Each number is 500 + 40 x the weight over the matrix's rms, rounded and kept within 0 to 999. Layers, rows and columns count from 0. Numbers have three digits each.

# down: layer 4 MLP down (transposed), 512x128, rms 0.0729, rows 481-511, columns 0-127
# up: layer 4 MLP up, 512x128, rms 0.0727, rows 482-511, columns 0-127
down481:479523502579554478468462452494473575471441489478513487506512504512504498509536472477489558524436521534470492527516618488484456497520517438478403540531454448486561525465552496526504460542493493440525544524517505527495484496489477549457534512498528522485505541407517542447544541522523498499524534513547535480472480488492562519484499401539541498471483462472495490506531488468494511521485
up482:498494506464464581526490495488508530501500528477521530499540544520440509551511545482531544548423531465502481508510541565470510535504525488560466434452501463485529480562465489625558529483521506543444438500454511551447497519520428480435536488486547492468487514491521450530453529542482496548465525477428545557518523543517437497393425487488524494447502545525541497411461486471526490460453
down482:467572477520553557470567510554508510543475467529430498521599505500450466496455449485484486474487497515535544458525434515447547615446452543502518550495533491572493458463535557450429488529511437465566450531470534513556537430556506445573492471463516490470464505486517471552493492430495575534463489484528497428544452545503452506508524477493451504463458453548500510490523559519508561544462
up483:432564533388501512464514439576426542531481549491522459476499481494538511525523565433479488516432447494478494571516558479449529492544533495470532461542502497490459529557507451453509528480509511464464435479459500501550463521462476526464505513517456484497461429514513461487485600564525569577479457574514571546471509583472538440460489460505530485510502498520537458576481441488401505551486
down483:506469488510514547490542522561589467556500448495409495553521515553524535473474529502482448481558436472489527491483469452582431499452494491475440521333497518416513447544530519576542533540429531498593504525504537523524470526461558504487489461480567460465459528522518479451443557591575438428436544524549482445496496445466484538482457471538491526512498488519600583480453466566545492553470
up484:500491513483506475466535444544496524528463498508486502456455507455505564464497479496528530494501520518527445448496526560514514568473490473479591511498441537535485480512561529513506510540451474476476524501471544529488542493541504491539472457521464439543480445492584507423436522452501454448482529489439509452543519434566365451520451543518484510413536496511492507495497535502560476505461
down484:502498489479467523507493534506494510440526481486560503456533512538421473469517558457489445589487481472501503525488458483498462431551483457523507498528527496486502554435468454441495477439519482493465530510594452460522539519481497458499537486429478571417500524508479504557525504555480523549531488516569508560525449546534582538517493454495512480524504536487519505510531506484475470543493
up485:464417532425476562437427454513555466527493525468531439538548506427487480511514544460572462495515510534453472475482495605461519525462464546518480500543511494452455490476538528565492544456430479465560489519555548447501446506512474537525416516604483503509497519486489516565519540518494486571469452487486493459480521539467482528522485565376434539569498500537574510558496493552408501466452
down485:589444550502574471597450468514474512548507468445502462525515532477502463507563569496474420541529534460497474484496521496480558493524466398498489488452459454478535546474487552551481526409542485514490557521488450496523544511461522529483521416522549525596523444469548449503451386515545487533493480451474585512484475452530517491540549505541511438482478572409424537469450499501492557526541
up486:552572505464522531533435466487522552521504518484455484465471506497438557476530507379462492512479457563419478546486463528459507520507507513450530526506507524433546531544535480494457555512459435416454468524516442431521480520493489463509469461552492458471508534537535420381565492490534533571490529449459506481539470499524507489508488489553540505484501407543568579500525478516494524558510
down486:491506511448544463481549490535517517467440493488526508485589468504537483505485527581446468498515505471513558517543543497511464472501480503506541563479496484532431445487401507492459447506512492569488510492522447526450552463515508493521561512472506461505538451500431604575443545506502532489504534525543484484497555440515509524478516554533469468480558571494485421538460495519575523451498
up487:525511452521504440481545477479593483538509448517500505494471532512534491444463470544522506438429493428489549485528494467514502503467551519534470464520438495459490533513488515533485402507410519477434522444514513502423459485484531517472455502559534400528400490460482551487488459576430485473596508602488496568527555540522498480473435516577502508508566575505542572467514549594455534528582
down487:446527519522411530568541492516559462506486527472501459537476533483451503473445580507474481497499589413539443534515508543503471534525433503500509492505472540558494504563526452488534536454463562449501457419541522533539523493518537456501435526495461485451520461561472429529479585462500602467477476525482595473524578452458448478485539535452570442430512475490501524496477559569587512480455
up488:558469503547464525497488464483566462570556494548459551494517519478485471482414538548457444501536510486455452477514531549504485583482509518426430586513436528504461534487475473436479502467487532519440456454450467519514587425503468466513536494513544452494509470515503530479515462572485476481587495570501533540503541497547535524505519481508488382483474496408561426537504567535498455425520
down488:473475509450553467525515442459441506525529486487452485456486453560473515520572491472431532516542444526605442524519489483585469476468485502500448451481543509534516497551509464520508570457451606543477459493516553484463491467531552523453441507521494545444477479495475558538495450504481464541495482500489552462611593497546430508508522470411491483566532503447524495502532569527489427494493
up489:515500498476404429495489480491556489490543485465502548472431420490502555459503471439418493500505471500569540467485494459522494503506555505511460495521503525533529475525467554506466442526446532498595484556504506485551528492526525551501474487572501561485511594550475414464437477454531557536414473503534434565482519469489521518537579467536443514538468523511477519493496549466528439491565
down489:478507535435550505522449476491459455507438530557494443539525502510468434507502541535484527530510533547454471526474451510472532477586503461426535520418503505444473509496455479437504550495537481519486460474520536526478493526443575543517479491438525471543443444416509525540619518537498492460522480492532538521511517501446552535514473521534563460472592516526465436543517487514528524546487
up490:464551462523477557483466480520505542548445460470444562479569446548517546507471494415448448488496478527538538487470444444430491454479578502504492475547473505507458494506505408521539502487487539476514475500529546562427487506490511500522449538457481458468472526482510513475490461472579500474440452492476574462568435547521456487520502602578485451535440511497587473512507541496553561471485
down490:494532510482504478461487511493428448507591538443501455468450562477496599540496563501583489520510503480480539458510511499537471494554468538515500492529521553454531486554482460463428510446412473552492472526534496450534475404481542506508544432541505503559519476484541525524541507548436499489482574471506422545430541468523542445470437398472513517600554564468476563474465406549486424524483
up491:558481545498498575447470542480557449408498558526465457518476420502573530510453465533433426518563527467446471461490534532449478463556533465505443447553503490520458496574512451597460523490485452508486521519456560532427498479471595546513453508517585504484513504474531554568560419395499493518471544462427453489531460575493469468563520532502571520465568459522505485413534515547494503483501
down491:563442480514454634496478453522443479435505523469390472494429449540462507529457467508506439566522543540456547520459445526522519490469515466483477544514492427508561494551425512463533471513534513559448437551530540412499584535432530519455530448503444502505538570490479534555471504573512516460577466517542432497571487483488529489484488497444516521557591431572523485457427498542552511446465
up492:471468505384492514495547527435523551492507494491522569495525474457584454601542498468465455500493466529463507457478480502489481424486547467551469469495480511428492399528513543490514526500498506550549489564580495438454469591489522505484587546445451545483464480534492513448484493499519556506484478549490458474536507553500486471478452565459487543489486348470522512517542534568531425495455
down492:474505524532488479499481511443593533504398472538499526506474477464506499505446464465481498541511514523519445459506556420550520534482492509529493451546514391376533426542461542466516593477508520547482532534521531484604544505448528471464549509504533508497435422519540447482439500464474564476497475533454464506591490499543503522525535515532538483506448464530471457422512555469570460513489
up493:520456482493478521475468516513510495578517542443571479516504434494536513495501463444443561496526551567508544481418523513474500512521604478457525450462484486527501544452546462500541493501463522471452476559522441519487485475438540475416482501520515438509522486511440511470503462549459473571485485536458458536486534475558459484535547499502499483549474480514540505427487470484472486505474
down493:503499498460455479512514514529470540493519453517455501501552500436535545588478516501570434495511516446441487517548444479546505446501519485459539501491504490537563505555480570447476541517456418513502525500540434519531528526497445522546493491504497524488498568455563416480476503452507512471469513480533410451467546522465544548458412532518467527501535513552488507561477572523489515485507
up494:492555461430522583469524479503476484453539522522490551515476533511524436497490482460511478562536523499541431412446501468511481533446520529528502521507571520544530540387540494521445486462489563491544461470516536526493485475480494444424509513467472474521522468450519518435548477505430510481522480507544594509497520541506478518448490545461483457423452512598531553467495494536544474460524
down494:547495435608479499563535429486474528494411498526477552499530463522500474517515427508516451484494417497567497479542497541494537471518518492562520489445549473484528542501511520502540457515556482557540483429447432443479430487496467563496422448493480581520509515538460423558480521466502511526465501540485487506506460497443550506508546513407529515547525446476510512543522515489479502486384
up495:539463422473478571561481524511533505511460488526470501523462484480493461534564521502563425498461481527569455446490459498584581479508541478533487411499564485521485538559446536514436435448528473475473502464556450494472489541451544516442460514495494550508521461530423526496491490489562479553476448519510576435563501490616492457478472451421558497497440566443481500475466557546520522561456
down495:525517503532457461509462492473562494499589472535514525461490467458563504503489574527564431570526520474482492531489483479425411471496456540525479563485462448510487502503541536529374465531453506493493489493511563533586554447426497504536521477482553536565523460552482450479456531456513504493475520589529560485445565525498618483453510524528463489486481470529466454489515456519503506493445
up496:527532547473526507490508519446519497491497522459472469478524506412502500475425459492575527527473618518496521532497558502438582492566491463470480426489470497483551469501490461470551476513469506501450458484514468460492546503602488498467489530488474493486508507424470483470530441538451562534492515498473496559530487504554565467479504509551480498490529439465549496455462548547571434546485
down496:518461461425527444490473493421482530500528538485499573498526434548523493438508522536468463512459490552520533473500541407486536475534523441513517444516521436556490521456497497545472551504566499466507538550494512494548545523521471529567488504483498437434477467517537623515487577481491483574499527495471463463567524482484520465577465529482510568500455501530510528488442529480426489491545
up497:475486507468449579509538546525562514527488515508481504543398514501501581492508553552541502521525473536417513463480436471536499534490513525440472522445538497513544456501428513508490485493531539517534452393437559469543477501493490480529551560467521549536527461409431502461459486546528430475515530467484547494478497547557513449543485552552438526434493523594517452498471564464506485525497
down497:530554496555523484522470484442448530495522510489445501501519477448492405433492500471437464498522517451507490515564550484517581529502529502511430485556512561422520508506497433504479509560517458478473531459496465531496504528465441585451495443520479480460456486519563539495488455491526553577473524542554489551486552474500484596562534453511599488516470484448449541536566510526498467507472
up498:433555434499487513468493521383601562513488484444508510490448497549518574507551443480483497513477564466485487571499534532483548542504449473491499487446502494459434530530491515521479485537492450497488482451572447484480533489561483495511516549468543460481493582509509479597492527515490497535478475571473530457450445494476498460419512501548515465445554557482485472583532487481443486544454
down498:575492530479605534528433477512504480527496528542485524557567515487504505485511532568476452498509503461397496479496462497540434465481494465504511498508545506596527490490486455448497513499497529502559523482433513478442469505450576517496494517486495471496542444469507600480535397601516479485526511465526471462574475499504477536490513498440494486527413450540462437449488544543514470466541
up499:456442482451475449507445569559446525561502505479522410519500548482533493589496480425515457434480447480491459504549569526554443450491531517452419480478490454454567489511516492573492516482477453594500503516539525490494526482524503487473499527518494501496513589519572428466503520496397495490548503450543501589543490543505564437471528505502413535488528465472477444566518533531479440562544
down499:524454489519469539523539472489527500477437449478474496552566489582531453448568601425487519504508437474469501527544517442487460438434479557446510461490533501486525453539476531502483469551481532451431538513457437508484422496501489532506459475580491557548486520485537458560442514521508453544515557479532516467427541590483452569500493591486499440406401546557453566518573580451522472454430
up500:436526461451469555530527473492555569532465511472518524411549443516534477461419473493512479535426473488503523419522467527489490531518498460459521556563456454451481498554513507475470491457536506512530451466486505511515486464584492529409490498549460520508526520502538544606548504532538449504452424537534559524463555487493501566520522554429599467441481494493449483508510535471623505595526
down500:545457531508569415472408513492451549486436529500522535495453501471476530522552538475445427520486510519488477529536539537507439522459452519472434497516532574562440516567522442579431528484490545465520530481522500528522487511507521489557491478452558440492431506531513491449522540467497456491479551553452530553519444535519493446482491511475486534536490479418513521485516534544422518434503
up501:494481484523453453491539492526529500456483498488436543530478486534462542531526450525503516467549531511527517546486559537483486563565479494488477440531509524517500507449452467421553469506473546466466465460486416438542567447457525507537488558518475582616493474512537585535497501507515500520560533470461531508472493521514588500510520486488417505456471558503503425493475517527495553493487
down501:570480467552473491501487505473443496553464494536527492485512407495438515491426454522531499498471486477484534486494488505444510525507512508429529531428473442564537517447548519504487487551572494491526475496515527519496479484562480497505504450559484508443423586512473524457491478492497571497500584513447511527497550484451508456507480419491486487553518526531493546447493472473516498532552
up502:485470479441482517520473469536558511488469449626488508542482536449451571516490483514533481491471474532541480513456461448468513480472539501488511551528560515547410466518553498538421501460529505477538554493479444519539495507534551439496544522543506492524474469531455476502466490512499475523471543530480462522503414537509508478514546445491534458526499519426504472495540417501447517543513
down502:543488513527526530461473513485518459606487500521485505580541531468519490476482465499464433508554520464567485553561496454436527551563466483458405495464517547471508555489554550480455494548562489532498517419472435507492509465484461483441529462478518466519548452494486501581508547468508486523503469484430498572408503430489515528499472485497531569520539486501462494584467500468415544518476
up503:405473479510497506476494501569467531542516528493505483505531500462525454517454500515513501463453483497430440485500490456547471498525487510591471421510438517487493490554575464551446455477468448476471539502466531471513579408432525564472562529491491539526469461516499565507456464513510482531504505577445551516537583499504468571475445484509532475504502452439521503545575580479491533530443
down503:467474454484527539512469531538478476534498466503538493492481496472465480495509547479499454529467492473469568466526536518505527579466588507479503528517458463463488482504482461540498475510507497472489534590512509468460456548600461432575488483497499426480480468540437555559573431500508504499574563450495432542486406514550460463581483559437460517492545547567379413485465475546498474495490
up504:423428512483472455491480527558474426478451466464442498480485483488507502533449472508448470488495556520523500547541584512483580463486510583539469490539476561529508511528500503527487502474464506471515495531502508431527562476493535471473505470512463410468484441542465486497512495505548494429520471489447546510586547520570532515502515507522537455504501499524484466520487577407493552424514
down504:469516561478508473493497486464542569494497603422466475549474473523560477537507449494531494520488529523486500498494465551547507527470445482413547513413459489468455554521490509526549507581478502506503455528483510500439479466495555545528551486516533537486501484415497549490493444473523548537428476541566539453449495495507492469492463546443475490535491475504542514531502463535501478502530
up505:590524459526487469452536478496524491516443531485428510532492547437474506395428527487503470475469494441469484508451590467530546488479474417531552443564483515568524433524544476511579452492508541465563429515448493542514554538509415512555430563486472445477494432573503499543480515531501488472486493443571449509480531524486467530433536499528516496438463554473545537499516548490523471471473
down505:478432520532481565447510508486607465493501515522563520547457507458481534553573504482546539385529544464472575518538494527450513531473549473543529485489483514484476498576497422532448440504526471513499521554507534614507497497452478510538500465528592526522410528466479503464496547433469450445411449445447531435513503428590471504547467535582513460504448495526458491539505448488502466481508
up506:461495510511571467479478456587533543475390459512476534429479481436465489439474501555524513521542440486542529467446592615522513591464485472430497475452494557480434501534483538438484579389502461502474478522493533454502472468476533443512498514518493502423507584544524520462464566420536438505536458593561519517541498541502421468523465511511499454453436555500504523502441529538507455540500
down506:412425567483485483476469519523435511444545516475513504496509630451467420523418475501566490511501460491552489524475476539449485449534483500600476504591467499549441496543491450515538513530544493483477556483579430531518480501492505504482511498439426499447431520519544575505475470471394508484497487497505490469501604489477539549446509504533553568547553527512543519475487477547492478520497
up507:470535552445464500520478483525573453534491561458494477545563491529512443493502567442476524509479529496561486452462506534537444561452532552494504483451545528454482586522471557463518534481492538541463506450490535499558501491514440484536500518530503493511469507559462526490509468515454556504538486538492509520457567512464450561531532452493481504501421460436499464456514524393551520506438
down507:428504451533476445506556552478398476540518462527488450554483502440422582487505474496551504445541499442447523541556538513512521509614506445471605537491506469484515488525511504484518484435524446497538487531538426505533578428471418452432542494459505482491558483506505508491457519461538468514471519527487461467522470505535585454493436480547529535549551524503486470547457506505465505517530
up508:495504565458545527470516488466483463502489437521548456495542517497527570489537518509482454464509506500405503451502446532479477509485513459506474461457524486559550518545459418538433509467444460467465458460465561503432547480467437541471541531396430523553467359556581499501494500505530545508487499497509515511540481478506530457383602505574538513444543479464540531497519456544507536611512
down508:447489424487480526505491475460496488510536504493460507459471587529457479529531516484518473418456450549498503408478427462519513546475513483497479547525525458567512500548424469493516539493453568451450465519555492507461539484554518480517536496491535555447478544438449562583467449583409478517509500461549493462519562504520435454576567453495544529505496583513544506507399478406478597546478
up509:530557469429481586511454427514497491489422506505541453443518461449491510480392501500485480482502525437524494581506504437501502511489479522478513456508444521517487500504540453491507463450461490477512523498428455536527463529514439480509539568522523500488500456508530539481471471535482543447524474455513442488461422592553529465434548537554536537479570482519569496507573535516522488549467
down509:450517470560549413518468536505508521531450487453510537495567510529530516513540484506457515510522471540481514475521491478495507472476545542500472565461552522546480482511550397502492414518547567455459517461491509472566489410544463519495499470511450467545538500513472470543463540448549445512473508555392534495482480523484489510534525472456524545487493484554441514533562531494549431457499
up510:547469490447484527428511479487462561531514521476500539474561571447502514472524564480545432544497515601473465532507544521439465541556502521451487507549485517450500497431504459534486550445529499472531494444542505554493570449529410495477506464483472523504535555517567460421463503499532461515509508509438472517472483482500463499470551507513553514463538474537552495486444417518517530474475
down510:566533445502566515554446425519487451499532493461441512495400503541504516494510491521514512526469526470519491475540470531475466420466547581502557496388525544547491542532544511521491528586436535500561534499475520483497467491516606516545517482532482512445440450469450557502459465522494512469454474461493537453554478503492552507498593482470459538509499496502474484520491494548486493526423
up511:501452498482462477523497509575476483510463542443463454450455507501469574507535515539473567510457490462429481420529482510565542479478494515572439531517498492461493511570504496492478555483440484484494509444444550480566500574453576493493505534549502475487529530559437547424509469497490465544468460446464474576480512474499416493590474407508550415457542560515522510489561496535512525487471
down511:482515492485507556510568473528567467379458506497499503467549441524589495532564508460444498533400454476466497499500485494520529512454486478491552472599505486543429533467550449517470506524453443495507538537555475506492518482478521504499523451441481448469454497552498436483595483490549447501505473552494505418525494542497497524509500568500612528437511462475513531535526499540494472533536